Part of a small language model's weights: 6 heads of 32.
Each number is 50 + 10 x the weight over its row's rms, rounded and kept within 0 to 99. Layers, rows and columns count from 0. The size before them is the row's rms in percent of the matrix's.

# layer 8 MLP up, 384x96, rms 0.136, rows 193-265, columns 0-95
095:54 63 52 39 50 50 57 51 55 37 48 52 48 60 67 40 59 53 46 58 54 46 46 64 53 53 65 35 47 57 54 38 53 34 65 52 59 49 60 49 69 45 44 64 52 33 58 58 50 57 62 38 66 55 67 57 46 41 47 55 38 54 38 35 64 50 48 26 57 54 44 60 45 51 49 43 57 54 60 42 53 31 40 55 46 46 56 55 52 62 17 65 27 53 40 39
104:41 52 47 31 55 56 60 57 35 41 49 35 53 45 47 54 49 56 52 37 46 52 43 47 48 52 51 49 37 66 66 47 44 42 69 64 68 47 78 41 64 35 47 64 52 50 63 68 41 48 34 47 55 66 40 41 59 55 47 49 62 59 49 41 45 64 47 40 46 59 63 55 48 51 34 44 56 36 59 67 41 47 39 48 54 50 25 59 40 56 58 44 54 60 42 36
083:41 44 56 59 40 57 41 57 72 55 44 72 63 32 57 49 55 55 54 41 28 47 56 61 55 52 58 46 53 51 49 63 50 61 33 41 62 49 48 51 75 57 36 45 59 53 44 40 61 49 34 31 47 39 46 46 48 40 59 34 57 49 58 50 36 40 50 65 43 36 58 49 58 40 41 49 41 51 58 41 52 54 63 58 42 53 51 33 39 63 61 43 25 41 64 55
105:37 53 43 48 49 43 44 48 39 46 57 41 52 46 50 34 50 43 51 39 50 43 38 69 23 59 47 55 60 58 52 47 82 38 59 54 62 37 55 53 72 56 52 48 45 39 57 54 63 54 28 41 44 48 39 44 48 56 51 53 34 38 53 47 59 58 45 53 53 50 55 56 31 46 46 48 68 55 68 41 56 54 35 47 66 61 37 61 42 67 59 43 63 64 59 49
094:50 48 31 47 67 41 49 38 53 37 46 49 44 45 46 55 59 37 46 40 37 47 68 76 42 69 52 34 48 33 56 49 59 50 41 60 49 47 53 38 47 45 52 57 47 53 41 42 48 44 41 42 56 64 49 43 30 47 43 70 56 46 57 50 38 56 45 47 71 49 60 54 63 30 41 65 49 56 77 43 60 64 54 48 60 48 40 64 32 57 54 42 63 46 49 53
092:40 66 53 56 37 41 44 55 55 40 37 31 76 52 44 45 52 62 61 49 65 45 54 36 57 37 50 53 42 68 59 44 61 44 57 38 50 49 47 45 55 35 65 50 45 39 44 56 59 58 51 38 48 69 51 64 57 68 65 53 57 48 70 37 62 58 45 45 49 67 57 63 57 43 51 52 50 62 43 50 41 61 25 46 39 36 60 45 51 56 58 34 56 48 60 44
096:62 46 46 56 40 50 47 51 41 34 60 45 52 58 47 61 47 39 51 54 51 34 53 48 35 35 52 52 44 54 52 47 47 39 55 64 57 63 47 51 52 60 56 44 31 49 59 31 56 46 38 37 55 59 56 49 48 50 33 54 72 45 51 32 44 56 41 59 67 50 51 56 47 51 24 41 71 45 67 57 42 47 36 46 56 42 28 68 50 63 39 43 57 64 28 51
107:53 47 34 46 45 60 41 59 52 31 47 62 64 33 69 53 65 58 54 48 46 56 53 49 56 58 69 52 33 48 52 42 60 50 44 46 48 53 71 52 53 33 52 46 44 52 43 60 50 52 51 48 42 64 63 28 57 49 56 53 60 28 47 49 47 53 51 39 39 52 58 49 48 48 38 62 50 65 45 62 30 33 43 66 68 35 48 59 36 54 59 45 36 57 42 30
105:60 60 42 51 39 51 48 65 55 43 50 47 63 42 48 52 39 53 59 37 70 32 44 53 47 49 53 51 53 59 64 42 66 42 26 72 46 60 68 35 62 47 47 46 55 38 49 56 49 62 44 39 41 65 40 34 42 37 48 36 48 54 50 50 45 45 55 33 61 48 59 55 35 58 40 41 61 47 64 65 30 32 46 50 49 37 38 57 44 62 55 44 53 60 63 43
091:48 60 47 70 49 43 43 66 46 51 57 46 38 52 56 62 37 48 52 67 70 59 56 73 42 63 39 52 42 44 55 49 46 43 42 54 58 46 59 63 54 47 58 66 33 43 74 45 40 55 52 49 37 52 55 35 60 55 29 59 49 41 50 40 62 51 45 41 45 50 54 65 51 43 34 45 64 50 51 47 57 50 30 68 49 43 56 50 45 46 44 42 40 33 51 21
098:59 54 51 41 50 68 42 61 39 35 35 52 48 43 55 49 36 58 56 57 53 43 55 73 45 50 46 47 49 66 46 45 45 53 55 39 62 45 48 39 60 40 48 61 42 48 34 54 64 54 48 45 67 50 36 38 62 54 37 59 48 49 54 35 44 55 36 59 53 61 62 47 34 45 60 56 70 49 62 54 33 45 51 55 30 37 50 78 28 49 47 38 50 67 57 39
098:62 56 43 44 56 77 54 41 38 46 57 43 52 42 66 38 64 52 50 48 60 53 35 60 40 52 41 56 50 47 41 37 51 43 39 49 64 66 58 42 60 31 54 66 47 49 38 49 43 54 40 56 49 58 34 50 50 29 47 39 67 36 48 51 47 64 47 35 52 55 49 66 49 54 53 35 63 47 51 62 62 47 60 56 64 63 39 63 42 47 57 32 39 68 37 38
092:39 31 33 52 43 51 49 64 41 37 41 47 67 48 45 62 67 65 47 48 29 40 39 50 40 54 63 48 41 58 46 57 58 50 58 55 59 70 51 49 46 40 56 48 42 48 52 65 71 35 38 64 59 56 61 39 43 63 37 51 49 33 65 62 51 62 65 66 51 55 41 45 63 60 57 52 35 49 60 44 45 34 54 54 35 42 50 45 45 48 38 42 40 41 39 50
115:53 54 48 47 44 43 45 65 49 55 58 37 66 38 69 54 48 36 56 45 49 43 35 44 31 40 43 46 57 72 45 71 61 50 41 51 44 46 54 52 68 57 63 50 41 49 52 49 59 54 48 47 61 66 39 33 64 51 43 42 46 31 48 38 48 49 43 43 32 44 61 42 65 47 34 36 62 40 63 55 38 50 57 58 68 51 54 51 51 63 56 30 45 58 33 44
100:45 44 17 43 49 43 31 53 42 34 46 41 80 64 70 44 41 48 47 31 58 64 64 49 41 46 41 36 42 51 48 46 50 33 42 55 61 47 65 56 51 42 51 52 46 46 47 54 62 51 43 68 49 52 48 49 43 45 57 57 61 43 52 60 58 36 52 50 41 50 58 71 58 42 51 48 58 40 61 50 36 53 50 57 48 41 63 55 37 52 43 60 31 57 34 52
096:57 71 55 45 53 62 25 42 40 55 57 41 45 56 56 60 57 52 61 54 54 37 53 41 58 53 46 27 38 50 44 64 47 40 49 37 66 80 58 54 48 57 49 63 38 44 35 29 62 46 68 40 60 59 44 43 52 46 37 54 50 31 56 28 46 67 63 47 52 36 46 47 54 47 42 53 54 61 41 46 54 46 52 63 40 54 57 43 39 43 51 51 46 41 43 54
107:58 53 36 45 62 53 54 44 29 56 34 49 41 50 57 54 51 63 39 37 49 37 41 60 41 58 53 57 56 58 50 62 56 50 51 52 52 46 44 45 43 48 64 61 58 41 47 50 44 60 35 27 61 59 38 37 64 54 60 38 64 61 50 37 49 57 44 32 70 46 67 34 58 27 64 44 57 53 52 40 43 50 41 65 48 47 40 65 26 61 49 56 42 57 45 41
097:52 56 32 48 48 56 55 50 52 37 42 55 40 49 52 33 60 48 66 44 65 40 30 42 46 70 49 38 43 49 53 49 61 48 62 52 23 62 56 53 55 44 36 38 38 45 39 43 62 59 46 37 40 61 62 57 49 40 49 60 50 43 47 60 65 75 51 57 53 69 48 39 57 60 51 31 55 63 49 55 29 62 46 57 37 55 45 48 64 58 57 32 52 50 44 52
109:49 53 37 71 48 36 45 55 32 50 51 46 63 42 54 55 56 59 48 36 42 45 31 76 26 63 50 40 44 54 43 45 59 39 35 56 68 62 56 45 56 45 47 37 44 52 40 42 48 61 51 53 50 45 62 42 62 43 50 70 62 64 52 47 56 56 32 31 47 30 65 64 40 39 66 57 60 52 48 49 58 36 44 56 49 45 45 50 40 60 44 37 50 48 45 46
104:30 44 32 51 34 57 31 53 33 44 55 44 64 78 71 58 51 49 57 22 47 54 47 53 69 50 63 41 48 53 52 54 47 41 65 64 59 59 38 57 68 40 42 50 64 48 54 49 46 48 47 41 57 46 49 49 54 57 44 43 62 64 62 41 54 57 43 44 42 53 62 65 49 55 54 47 61 50 44 51 33 48 42 39 33 53 57 67 35 56 49 45 46 52 47 39
111:47 62 35 47 59 52 54 49 30 42 53 47 45 63 42 56 71 60 46 50 58 50 57 58 35 31 66 48 67 38 48 42 62 50 49 46 56 55 61 52 52 43 52 46 57 39 44 67 46 45 33 46 40 65 49 40 45 43 59 60 22 67 58 46 38 67 37 43 54 67 55 45 47 47 32 40 39 56 44 35 37 51 52 45 41 48 50 47 52 52 44 47 34 75 49 48
102:46 38 48 47 49 59 69 61 53 36 39 52 67 55 49 51 61 56 54 54 66 49 52 49 59 43 49 45 45 57 64 63 48 41 55 46 51 61 57 15 59 30 67 52 49 37 63 50 38 73 32 31 51 58 59 46 45 48 26 54 56 58 49 47 54 37 44 42 48 55 51 44 49 67 44 63 56 53 52 55 49 41 49 52 36 46 38 74 45 60 49 52 44 48 41 36
102:44 46 42 44 41 43 43 54 48 50 41 35 74 67 57 45 70 52 45 45 51 46 56 57 55 49 54 65 39 62 34 62 62 50 39 46 38 53 49 44 58 45 60 41 47 44 56 42 40 51 47 51 52 32 68 37 49 41 42 76 52 50 55 48 42 54 33 47 57 59 58 56 60 43 56 26 55 44 71 51 42 37 44 56 69 53 35 59 56 51 49 72 43 62 69 50
104:71 54 40 53 46 49 48 51 46 41 38 49 75 43 58 45 61 55 66 57 44 51 50 76 43 59 60 55 48 40 58 58 66 39 54 55 49 45 55 58 40 44 58 44 39 46 52 33 75 39 48 43 47 54 55 43 56 61 58 57 50 67 47 44 49 60 45 38 46 58 47 53 59 38 59 64 42 48 67 42 57 37 35 68 33 45 40 45 44 48 47 50 30 52 41 23
110:47 69 53 51 56 54 73 57 56 47 54 36 55 54 62 57 63 61 46 36 55 45 42 45 59 58 50 53 44 34 43 56 64 41 47 56 39 50 54 29 69 40 53 68 43 34 51 36 54 39 49 21 48 70 55 40 54 58 46 47 56 26 45 46 49 50 40 48 41 69 49 57 58 44 53 59 54 53 38 57 41 36 24 55 51 62 44 56 50 53 49 50 42 56 48 37
096:52 52 47 47 71 43 48 65 51 41 44 42 61 44 67 44 56 58 34 44 65 52 56 49 39 57 52 49 50 71 45 44 43 60 45 51 42 56 43 37 48 49 44 69 53 49 41 24 67 38 53 34 55 36 52 24 59 51 36 46 55 41 55 48 53 60 42 45 46 72 50 37 50 47 52 43 61 39 44 50 23 56 60 50 54 55 60 65 50 51 52 40 51 66 37 41
105:45 54 43 57 47 58 47 35 26 50 47 44 43 55 61 43 54 60 45 37 42 42 43 47 61 69 64 27 47 58 50 51 47 46 43 70 44 58 57 54 58 50 54 41 59 38 66 44 50 61 37 53 55 43 54 28 56 43 48 63 63 61 47 53 54 58 37 28 60 54 64 61 45 43 32 51 49 58 67 74 38 56 55 44 52 46 58 45 39 54 36 46 46 45 28 51
105:59 55 38 41 37 55 30 44 45 56 65 45 52 47 60 38 51 59 59 31 62 58 54 68 52 46 47 27 50 56 38 53 49 44 48 54 51 55 48 50 53 50 62 59 61 56 36 48 58 40 47 38 49 70 46 41 40 53 55 56 41 43 58 50 62 63 35 51 40 54 80 45 64 29 35 59 45 47 54 36 54 45 48 66 62 41 37 47 42 60 57 48 34 60 42 33
113:43 40 41 49 45 47 34 46 61 41 44 50 58 53 53 31 48 44 42 58 46 55 56 68 50 34 61 51 39 47 50 63 58 43 61 52 46 39 65 43 51 45 46 43 49 52 43 39 70 61 51 38 55 69 28 39 54 35 40 68 58 49 61 38 58 65 55 39 49 67 42 58 63 53 46 59 61 40 63 61 31 49 27 53 52 27 67 49 45 60 49 53 51 52 43 47
110:52 68 38 46 44 41 47 64 56 55 51 36 63 51 52 57 65 62 61 57 49 36 34 54 39 29 61 60 50 54 49 56 66 47 56 45 61 39 57 53 53 44 54 33 30 53 62 41 57 60 68 47 50 60 41 34 65 56 34 65 41 59 51 43 57 56 40 49 45 61 52 55 61 49 44 56 52 44 72 35 45 36 49 46 42 52 39 53 35 57 57 48 36 38 28 40
101:54 39 51 61 47 47 35 52 41 49 51 39 58 48 57 50 47 59 57 63 46 43 53 61 59 19 57 48 44 58 66 67 54 37 48 32 67 48 62 52 56 45 53 37 43 47 63 39 66 38 42 57 57 60 36 37 63 24 42 56 54 50 46 49 63 41 51 49 40 49 64 60 67 55 51 58 48 57 58 56 52 48 43 52 54 57 57 57 55 69 53 45 23 40 39 36
087:59 51 32 44 48 47 54 48 41 42 59 49 43 50 47 64 45 62 43 56 59 59 49 68 62 37 58 51 48 42 52 61 36 32 45 31 48 56 45 61 65 58 40 42 59 41 76 51 41 50 50 41 46 60 69 48 41 29 49 50 60 54 42 45 55 39 50 53 51 51 60 52 47 38 53 40 62 60 52 47 66 52 56 53 82 56 49 52 41 72 55 42 34 33 51 33
100:58 50 49 76 53 54 47 51 39 44 62 30 53 43 61 36 56 40 47 34 53 36 47 51 49 61 46 50 47 45 59 45 57 41 47 68 43 65 44 35 61 48 73 38 33 53 55 60 34 54 60 47 49 58 48 59 56 36 30 57 53 35 58 44 57 49 52 44 53 45 38 46 45 45 35 63 60 56 65 68 39 60 53 54 50 43 56 45 63 56 43 56 44 57 23 62
083:69 55 59 53 63 48 61 54 44 48 42 31 65 54 58 50 56 44 58 58 40 50 43 32 48 38 49 34 47 70 73 60 57 54 56 28 50 50 65 47 48 36 52 60 66 54 73 42 63 63 53 68 30 34 55 57 50 50 42 54 52 37 51 42 61 45 59 53 49 52 50 48 46 58 37 59 62 55 41 39 42 51 63 45 40 60 44 51 45 41 32 48 34 49 51 36
092:67 53 41 63 51 37 39 45 43 49 72 54 60 53 38 51 51 58 55 36 55 24 26 43 39 39 46 57 61 40 50 60 43 39 60 35 53 53 63 52 59 41 50 32 50 43 51 60 46 40 47 47 53 49 56 42 61 55 47 40 45 41 61 55 47 44 46 61 69 41 53 78 56 52 55 38 54 65 32 57 49 42 39 44 53 49 30 46 59 56 32 49 63 57 55 49
108:33 43 44 43 41 69 47 50 44 46 45 59 44 56 57 47 41 46 46 47 43 63 34 55 56 41 57 55 54 47 49 58 46 54 43 39 40 63 70 37 56 26 44 69 46 32 37 53 62 53 39 47 43 55 55 46 38 47 59 67 47 53 42 39 63 60 45 49 53 51 73 50 56 38 55 60 58 59 70 61 42 54 41 63 46 41 44 56 35 55 49 31 34 67 30 47
103:37 49 43 70 51 72 61 51 47 44 47 48 53 61 57 55 66 55 56 45 62 47 37 43 52 22 61 44 37 51 67 77 56 50 38 51 57 59 76 40 65 47 65 56 52 47 46 45 43 42 49 46 57 50 51 38 44 46 50 41 53 32 60 45 55 53 42 53 42 43 67 45 36 42 46 41 62 44 44 36 39 47 56 67 51 58 46 48 63 47 43 54 49 63 34 36
099:56 68 66 65 42 79 34 59 44 58 38 54 48 48 61 60 26 48 56 38 47 39 49 55 44 63 68 57 37 62 61 40 53 51 57 48 53 61 61 40 61 41 61 40 49 38 57 32 60 53 53 61 57 55 50 38 44 34 41 51 56 51 43 47 45 62 56 49 64 48 42 57 42 60 40 51 52 41 64 47 40 49 43 54 49 46 74 56 42 47 43 37 31 55 38 58
103:73 60 30 56 69 65 35 30 47 52 51 41 46 59 62 57 62 58 65 49 44 54 26 56 60 55 56 47 47 60 48 38 38 44 35 48 52 57 57 27 76 44 48 55 45 45 52 41 46 40 49 58 61 48 37 47 63 31 47 52 56 46 55 50 53 49 39 29 57 51 50 58 45 61 51 36 49 47 45 60 49 50 61 43 42 40 48 47 40 60 39 66 36 40 48 50
107:40 44 32 59 61 60 48 40 39 41 52 58 59 38 45 48 45 60 41 47 31 50 38 64 28 63 44 40 48 58 37 68 57 50 44 72 38 51 63 39 60 43 44 68 44 39 53 50 59 51 51 55 47 66 53 50 49 53 70 57 46 56 52 35 47 69 48 48 40 56 57 38 65 39 46 48 48 47 47 58 55 41 40 67 35 40 31 55 47 73 41 47 48 56 42 40
104:64 52 50 54 48 58 48 62 47 21 51 45 55 46 52 58 64 43 53 46 53 53 35 69 34 58 61 43 45 51 50 39 69 26 43 69 48 67 63 45 57 54 48 39 50 40 47 53 57 59 42 37 54 49 63 47 50 38 62 44 47 43 51 36 55 58 34 56 58 48 59 41 45 46 52 34 62 63 62 54 35 45 38 52 29 43 47 61 51 66 46 34 63 51 36 39
099:43 48 55 63 43 36 42 58 52 52 42 48 53 50 50 41 59 50 43 31 50 55 42 49 26 59 52 42 29 46 44 70 61 40 37 70 42 75 45 46 48 54 69 25 34 56 51 47 42 65 51 40 57 68 48 58 43 43 40 48 63 42 65 50 62 48 50 48 62 49 62 45 45 34 48 53 68 53 55 56 28 51 53 49 42 49 37 60 49 58 39 51 60 49 46 46
090:34 51 33 63 64 53 49 63 55 55 43 39 66 58 59 49 48 47 61 27 59 65 40 40 54 57 29 49 42 51 37 53 58 59 33 70 47 56 48 35 58 38 51 41 51 47 50 44 60 50 49 53 46 72 33 58 52 51 57 49 59 36 64 63 44 45 48 45 47 39 67 41 55 50 56 50 55 42 65 66 33 59 46 46 50 33 44 64 44 55 67 63 46 53 51 37
115:40 58 44 69 49 62 45 47 40 41 50 48 61 67 41 47 49 57 56 34 40 51 47 62 21 54 50 31 44 28 28 58 60 38 40 48 69 60 54 52 54 52 57 66 35 45 48 30 63 56 48 42 56 67 54 44 58 47 47 46 41 51 67 52 41 49 51 59 62 44 63 38 58 50 35 47 39 59 57 58 40 56 41 37 48 48 34 61 50 58 42 57 50 61 44 51
086:56 41 50 60 62 53 60 46 48 59 48 44 54 48 56 44 53 59 53 49 48 39 69 49 70 42 60 58 54 28 44 57 63 51 33 54 65 40 40 39 58 35 55 34 52 55 45 45 59 64 38 48 53 48 54 40 60 36 62 49 41 59 52 50 44 57 44 40 41 64 41 37 39 30 67 46 57 39 53 38 47 41 36 63 65 50 66 73 51 46 71 54 32 45 43 56
087:50 47 44 59 37 49 40 40 51 31 68 41 55 48 58 54 50 42 45 51 42 57 59 50 49 51 37 42 66 52 40 61 50 53 43 58 44 54 50 70 41 49 37 65 40 37 47 46 38 55 43 45 73 57 62 52 54 63 48 66 30 60 43 70 46 43 57 39 46 45 40 69 77 57 61 53 65 41 57 42 39 42 44 51 45 48 39 54 41 76 45 56 48 55 38 42
106:47 63 35 43 38 47 44 37 49 35 60 41 63 48 60 32 58 56 46 46 42 45 49 46 40 44 64 52 60 40 54 33 56 53 50 47 66 59 56 53 68 52 68 47 44 52 55 56 47 55 50 46 48 52 46 38 64 60 53 49 63 27 57 43 48 69 63 47 75 46 46 46 63 36 43 40 48 47 45 56 41 57 37 75 50 61 37 58 22 48 52 39 35 52 53 48
104:58 53 47 63 62 46 46 56 41 50 56 54 51 58 37 53 57 55 60 31 36 60 39 65 44 46 59 35 51 65 58 57 51 43 54 39 54 70 37 36 52 32 57 45 54 44 50 57 43 52 54 34 61 50 56 47 35 66 40 56 73 44 63 42 49 59 43 39 58 35 42 51 57 33 44 60 50 68 51 47 34 48 48 40 34 52 40 59 30 60 45 51 59 64 33 36
104:40 60 45 61 51 46 48 50 38 51 46 40 68 54 41 52 47 50 55 39 42 59 38 68 44 45 51 59 50 53 42 41 69 46 42 58 46 57 81 51 74 48 44 64 61 29 68 49 61 49 51 51 50 60 59 43 47 40 33 54 53 62 48 47 35 56 61 47 49 43 47 48 43 56 58 46 59 52 54 44 36 55 36 58 32 49 51 71 54 56 49 62 22 61 37 47
093:54 82 54 36 54 42 55 47 49 52 35 37 51 56 58 51 53 51 65 58 69 48 49 43 48 37 56 37 40 53 54 31 43 40 54 26 57 63 30 56 65 48 53 34 44 39 51 52 41 66 65 45 47 50 66 48 61 52 53 57 39 43 49 53 61 70 40 42 60 56 55 43 40 44 39 52 58 53 45 42 43 48 52 62 51 51 45 63 68 49 54 33 32 53 36 62
087:46 55 39 58 56 50 60 39 48 44 53 42 58 35 39 50 37 35 66 52 62 51 39 50 52 32 38 55 55 53 38 50 30 46 35 46 64 47 55 49 51 46 53 54 36 38 62 30 41 63 38 40 64 67 48 64 87 48 57 30 56 34 45 66 60 50 49 54 51 55 52 50 42 61 46 42 44 46 60 58 41 52 43 55 44 50 36 53 53 73 57 44 52 45 47 49
095:35 47 48 34 34 49 48 44 46 47 54 45 53 63 46 24 67 53 53 46 49 35 49 43 52 42 58 53 39 65 49 40 55 51 36 56 49 32 53 28 69 36 43 60 53 63 34 55 73 62 47 49 48 52 46 47 69 54 39 46 62 40 61 43 67 59 48 61 58 53 52 65 51 44 33 36 59 65 55 63 41 44 43 64 41 44 51 37 46 57 50 50 43 49 61 53
088:44 52 50 67 49 62 40 70 41 51 43 40 47 48 52 54 50 65 52 54 52 48 41 53 63 31 45 47 34 53 44 64 45 33 70 61 50 39 51 50 62 52 43 39 66 42 55 34 50 52 54 50 58 65 43 62 37 56 42 52 41 49 47 71 69 40 29 26 39 41 56 49 32 58 36 54 64 50 53 66 43 40 45 50 43 47 48 53 48 67 60 56 37 60 55 52
097:41 56 56 33 45 53 53 44 54 44 49 53 52 59 63 42 69 51 60 36 45 45 48 61 47 70 46 36 54 49 58 63 39 29 42 52 56 55 56 43 54 51 45 56 48 61 25 36 70 58 55 27 62 42 58 53 57 59 39 56 59 46 67 36 48 48 40 35 57 40 49 35 56 57 42 29 46 41 55 35 46 28 46 55 34 37 42 57 53 62 59 51 57 58 45 52
102:52 57 49 48 50 58 52 56 35 43 43 58 52 55 58 39 57 58 54 46 56 30 47 54 43 55 69 42 33 46 67 70 44 50 55 39 63 62 56 44 50 42 71 45 58 55 64 33 45 49 52 43 47 48 36 46 58 54 47 44 41 38 50 38 50 53 53 50 52 77 46 49 45 34 48 45 42 69 46 55 40 66 45 45 41 62 60 56 29 54 21 38 33 57 38 44
095:43 44 44 45 38 65 47 62 55 33 63 60 63 60 54 44 59 57 49 43 52 46 35 49 50 36 62 43 51 38 45 64 44 61 53 75 50 50 76 50 63 31 71 48 36 48 61 44 61 34 56 57 59 50 52 47 46 60 67 58 54 46 53 42 52 56 51 52 58 39 60 58 64 34 57 49 32 41 46 47 56 46 48 59 41 43 33 50 33 60 50 45 35 54 39 31
101:47 72 41 49 58 38 44 52 59 53 48 51 77 59 62 55 56 54 42 44 57 59 40 56 29 49 45 42 35 45 58 60 42 44 36 53 47 68 52 52 65 66 54 52 60 31 40 57 46 60 43 37 40 52 53 59 48 55 62 62 64 39 51 45 39 71 27 45 46 61 52 51 50 51 39 39 46 36 64 61 49 39 58 52 44 56 47 41 46 56 38 31 35 48 42 39
102:31 42 39 54 47 45 61 56 55 44 42 52 65 70 59 44 53 52 67 31 50 53 65 65 58 62 56 52 40 37 53 36 65 55 41 50 49 46 46 43 54 37 53 42 39 57 48 37 57 75 34 46 56 48 45 27 40 59 53 60 35 59 54 46 52 66 44 63 56 34 59 57 31 49 42 51 58 50 60 75 56 46 53 53 52 54 48 43 41 51 56 39 48 62 47 32
107:41 58 40 37 52 50 48 66 41 34 49 52 46 55 53 42 75 45 46 41 60 53 40 51 38 57 61 66 62 54 44 62 62 40 52 59 35 47 41 40 42 37 56 52 61 43 53 40 69 58 51 48 62 47 39 42 41 59 74 62 67 48 52 52 58 39 41 58 57 54 59 48 54 44 39 49 64 34 52 47 39 31 35 59 55 57 43 54 42 56 59 46 26 50 29 40
093:48 52 48 52 51 53 53 52 44 56 51 40 38 34 66 40 47 66 63 49 39 43 43 78 69 56 50 48 42 56 38 62 54 48 61 49 51 42 49 51 63 55 60 33 54 52 62 39 33 54 75 42 41 66 40 52 60 38 56 44 61 57 51 52 54 45 52 39 54 49 52 60 48 35 46 44 61 55 48 33 50 25 44 64 46 55 41 60 17 56 44 49 43 46 56 54
086:49 51 54 46 64 33 52 49 54 57 41 44 57 45 41 45 51 60 43 56 50 29 51 29 67 32 55 33 62 70 50 50 48 60 66 44 52 43 65 45 58 37 59 42 41 47 53 42 39 65 39 52 41 47 23 58 47 50 36 59 54 46 61 55 48 56 62 54 46 51 58 40 59 28 49 56 59 51 46 54 45 73 58 76 45 58 57 61 44 45 54 52 40 55 39 41
090:54 47 64 43 65 30 53 53 53 52 53 37 46 55 42 49 38 43 61 52 42 31 50 54 33 33 67 49 43 53 44 35 67 64 45 43 63 74 53 68 60 59 40 55 48 40 35 51 44 61 51 61 51 44 46 62 58 51 50 43 38 36 49 53 68 49 43 42 50 50 69 44 36 68 62 54 52 52 48 83 49 50 47 51 55 41 54 42 59 43 51 46 56 57 33 45
095:50 49 44 57 41 60 59 47 41 19 38 44 51 50 51 38 49 61 42 50 40 54 46 47 45 55 65 49 39 58 47 48 62 56 44 45 52 49 70 28 52 48 63 47 59 46 30 39 53 52 54 45 50 50 70 49 51 59 42 58 71 45 53 25 59 60 31 46 66 45 47 53 68 38 60 52 47 58 53 39 41 63 45 60 49 22 56 49 58 56 42 37 49 66 51 53
095:59 45 30 47 59 42 48 59 71 32 57 35 58 57 35 48 58 64 47 51 55 47 57 56 75 43 49 45 58 40 58 60 49 52 55 39 56 46 54 50 60 48 60 29 52 40 73 34 47 44 50 62 54 63 29 44 69 33 40 55 57 41 47 62 50 48 47 53 46 64 50 41 48 29 42 60 56 56 57 47 45 51 46 65 63 49 55 64 33 53 53 44 36 51 56 37
101:41 64 53 44 43 58 42 53 55 50 57 55 43 60 64 56 49 66 44 50 46 34 48 48 29 61 57 50 41 60 49 35 59 59 60 44 48 63 44 51 64 50 59 51 59 39 44 41 54 64 53 42 60 53 39 41 58 43 67 67 73 35 59 45 49 64 47 68 47 40 38 50 66 40 37 51 61 42 53 49 45 36 35 54 60 52 45 62 28 45 39 33 28 59 50 52
103:49 46 47 50 39 54 38 59 53 49 49 52 62 62 50 41 46 60 47 50 39 52 48 51 55 72 65 72 52 51 54 62 46 41 44 49 61 55 47 50 45 44 72 40 52 45 51 37 48 63 50 39 53 51 41 34 41 50 65 54 59 56 76 50 47 54 33 72 60 61 56 53 62 42 54 26 61 44 58 45 32 46 35 43 36 43 45 64 44 58 58 39 51 59 33 28
099:42 51 48 43 58 51 47 37 44 57 67 42 62 36 64 53 49 59 56 60 35 46 59 60 57 54 58 56 47 46 39 49 51 39 53 61 45 54 53 32 48 46 66 57 56 55 28 59 52 57 52 68 41 50 42 32 47 43 52 53 62 44 53 29 45 54 38 33 59 52 33 55 54 25 48 64 44 60 63 57 31 74 41 57 42 45 56 48 44 61 47 31 55 51 32 54
090:59 59 38 50 23 36 57 52 38 29 61 42 46 45 33 64 46 55 49 53 32 41 47 58 38 47 42 51 48 55 43 38 62 42 50 62 28 51 57 50 59 57 69 64 44 52 66 58 56 47 53 62 55 62 45 47 46 49 60 58 50 52 53 52 51 57 64 38 49 63 49 57 66 40 36 48 34 56 60 45 42 64 29 61 51 57 55 51 30 66 49 48 45 55 52 34
091:38 60 37 39 55 66 55 42 54 42 50 51 31 72 52 38 38 39 48 51 46 37 54 50 59 63 57 48 41 59 36 43 48 44 40 52 45 59 55 36 65 39 63 51 55 46 53 47 39 45 61 40 69 75 53 55 63 47 47 45 48 49 51 39 73 41 34 40 57 60 54 47 41 37 44 45 40 49 38 47 39 59 51 63 56 54 65 46 51 48 38 59 23 56 31 52
093:54 57 46 48 31 57 64 58 57 45 47 60 60 46 41 51 69 58 58 56 46 49 51 54 36 28 55 39 34 49 52 53 31 34 51 47 49 54 50 56 49 48 53 53 44 46 52 44 61 72 52 34 45 62 52 36 61 46 53 51 54 47 50 25 77 45 65 50 67 43 44 71 47 39 30 42 53 53 60 60 54 57 38 58 68 54 48 51 50 56 35 35 38 48 39 57
107:54 59 42 44 49 57 39 62 38 53 55 56 65 41 59 39 37 61 52 40 61 47 37 56 46 49 72 56 51 52 54 74 42 34 50 49 57 57 54 21 59 36 59 43 50 39 51 47 42 39 44 42 57 57 58 38 53 49 53 57 61 62 47 40 57 51 38 50 59 46 69 62 58 38 40 49 64 52 47 47 64 50 39 58 32 49 45 62 35 52 34 26 44 68 47 44
109:53 43 28 69 51 49 58 37 51 58 38 33 55 60 50 47 51 52 68 51 65 36 53 45 48 48 51 41 45 41 55 37 52 46 61 58 44 63 59 61 54 41 61 45 56 45 47 45 52 67 44 57 66 71 36 41 54 46 59 66 49 46 51 48 65 53 38 29 33 55 59 47 55 47 58 54 56 40 54 57 44 52 46 60 53 41 68 48 28 66 49 42 39 50 20 44
088:57 50 34 46 65 51 52 54 53 48 40 46 59 49 30 53 56 43 52 41 51 51 29 48 62 55 55 59 43 28 58 55 44 43 36 44 39 55 40 21 58 55 46 46 66 64 44 59 66 45 54 49 78 65 58 31 61 49 46 42 50 50 54 33 61 52 62 66 59 51 56 55 46 43 47 58 41 48 51 40 65 58 50 49 53 46 51 33 47 55 48 28 34 44 58 56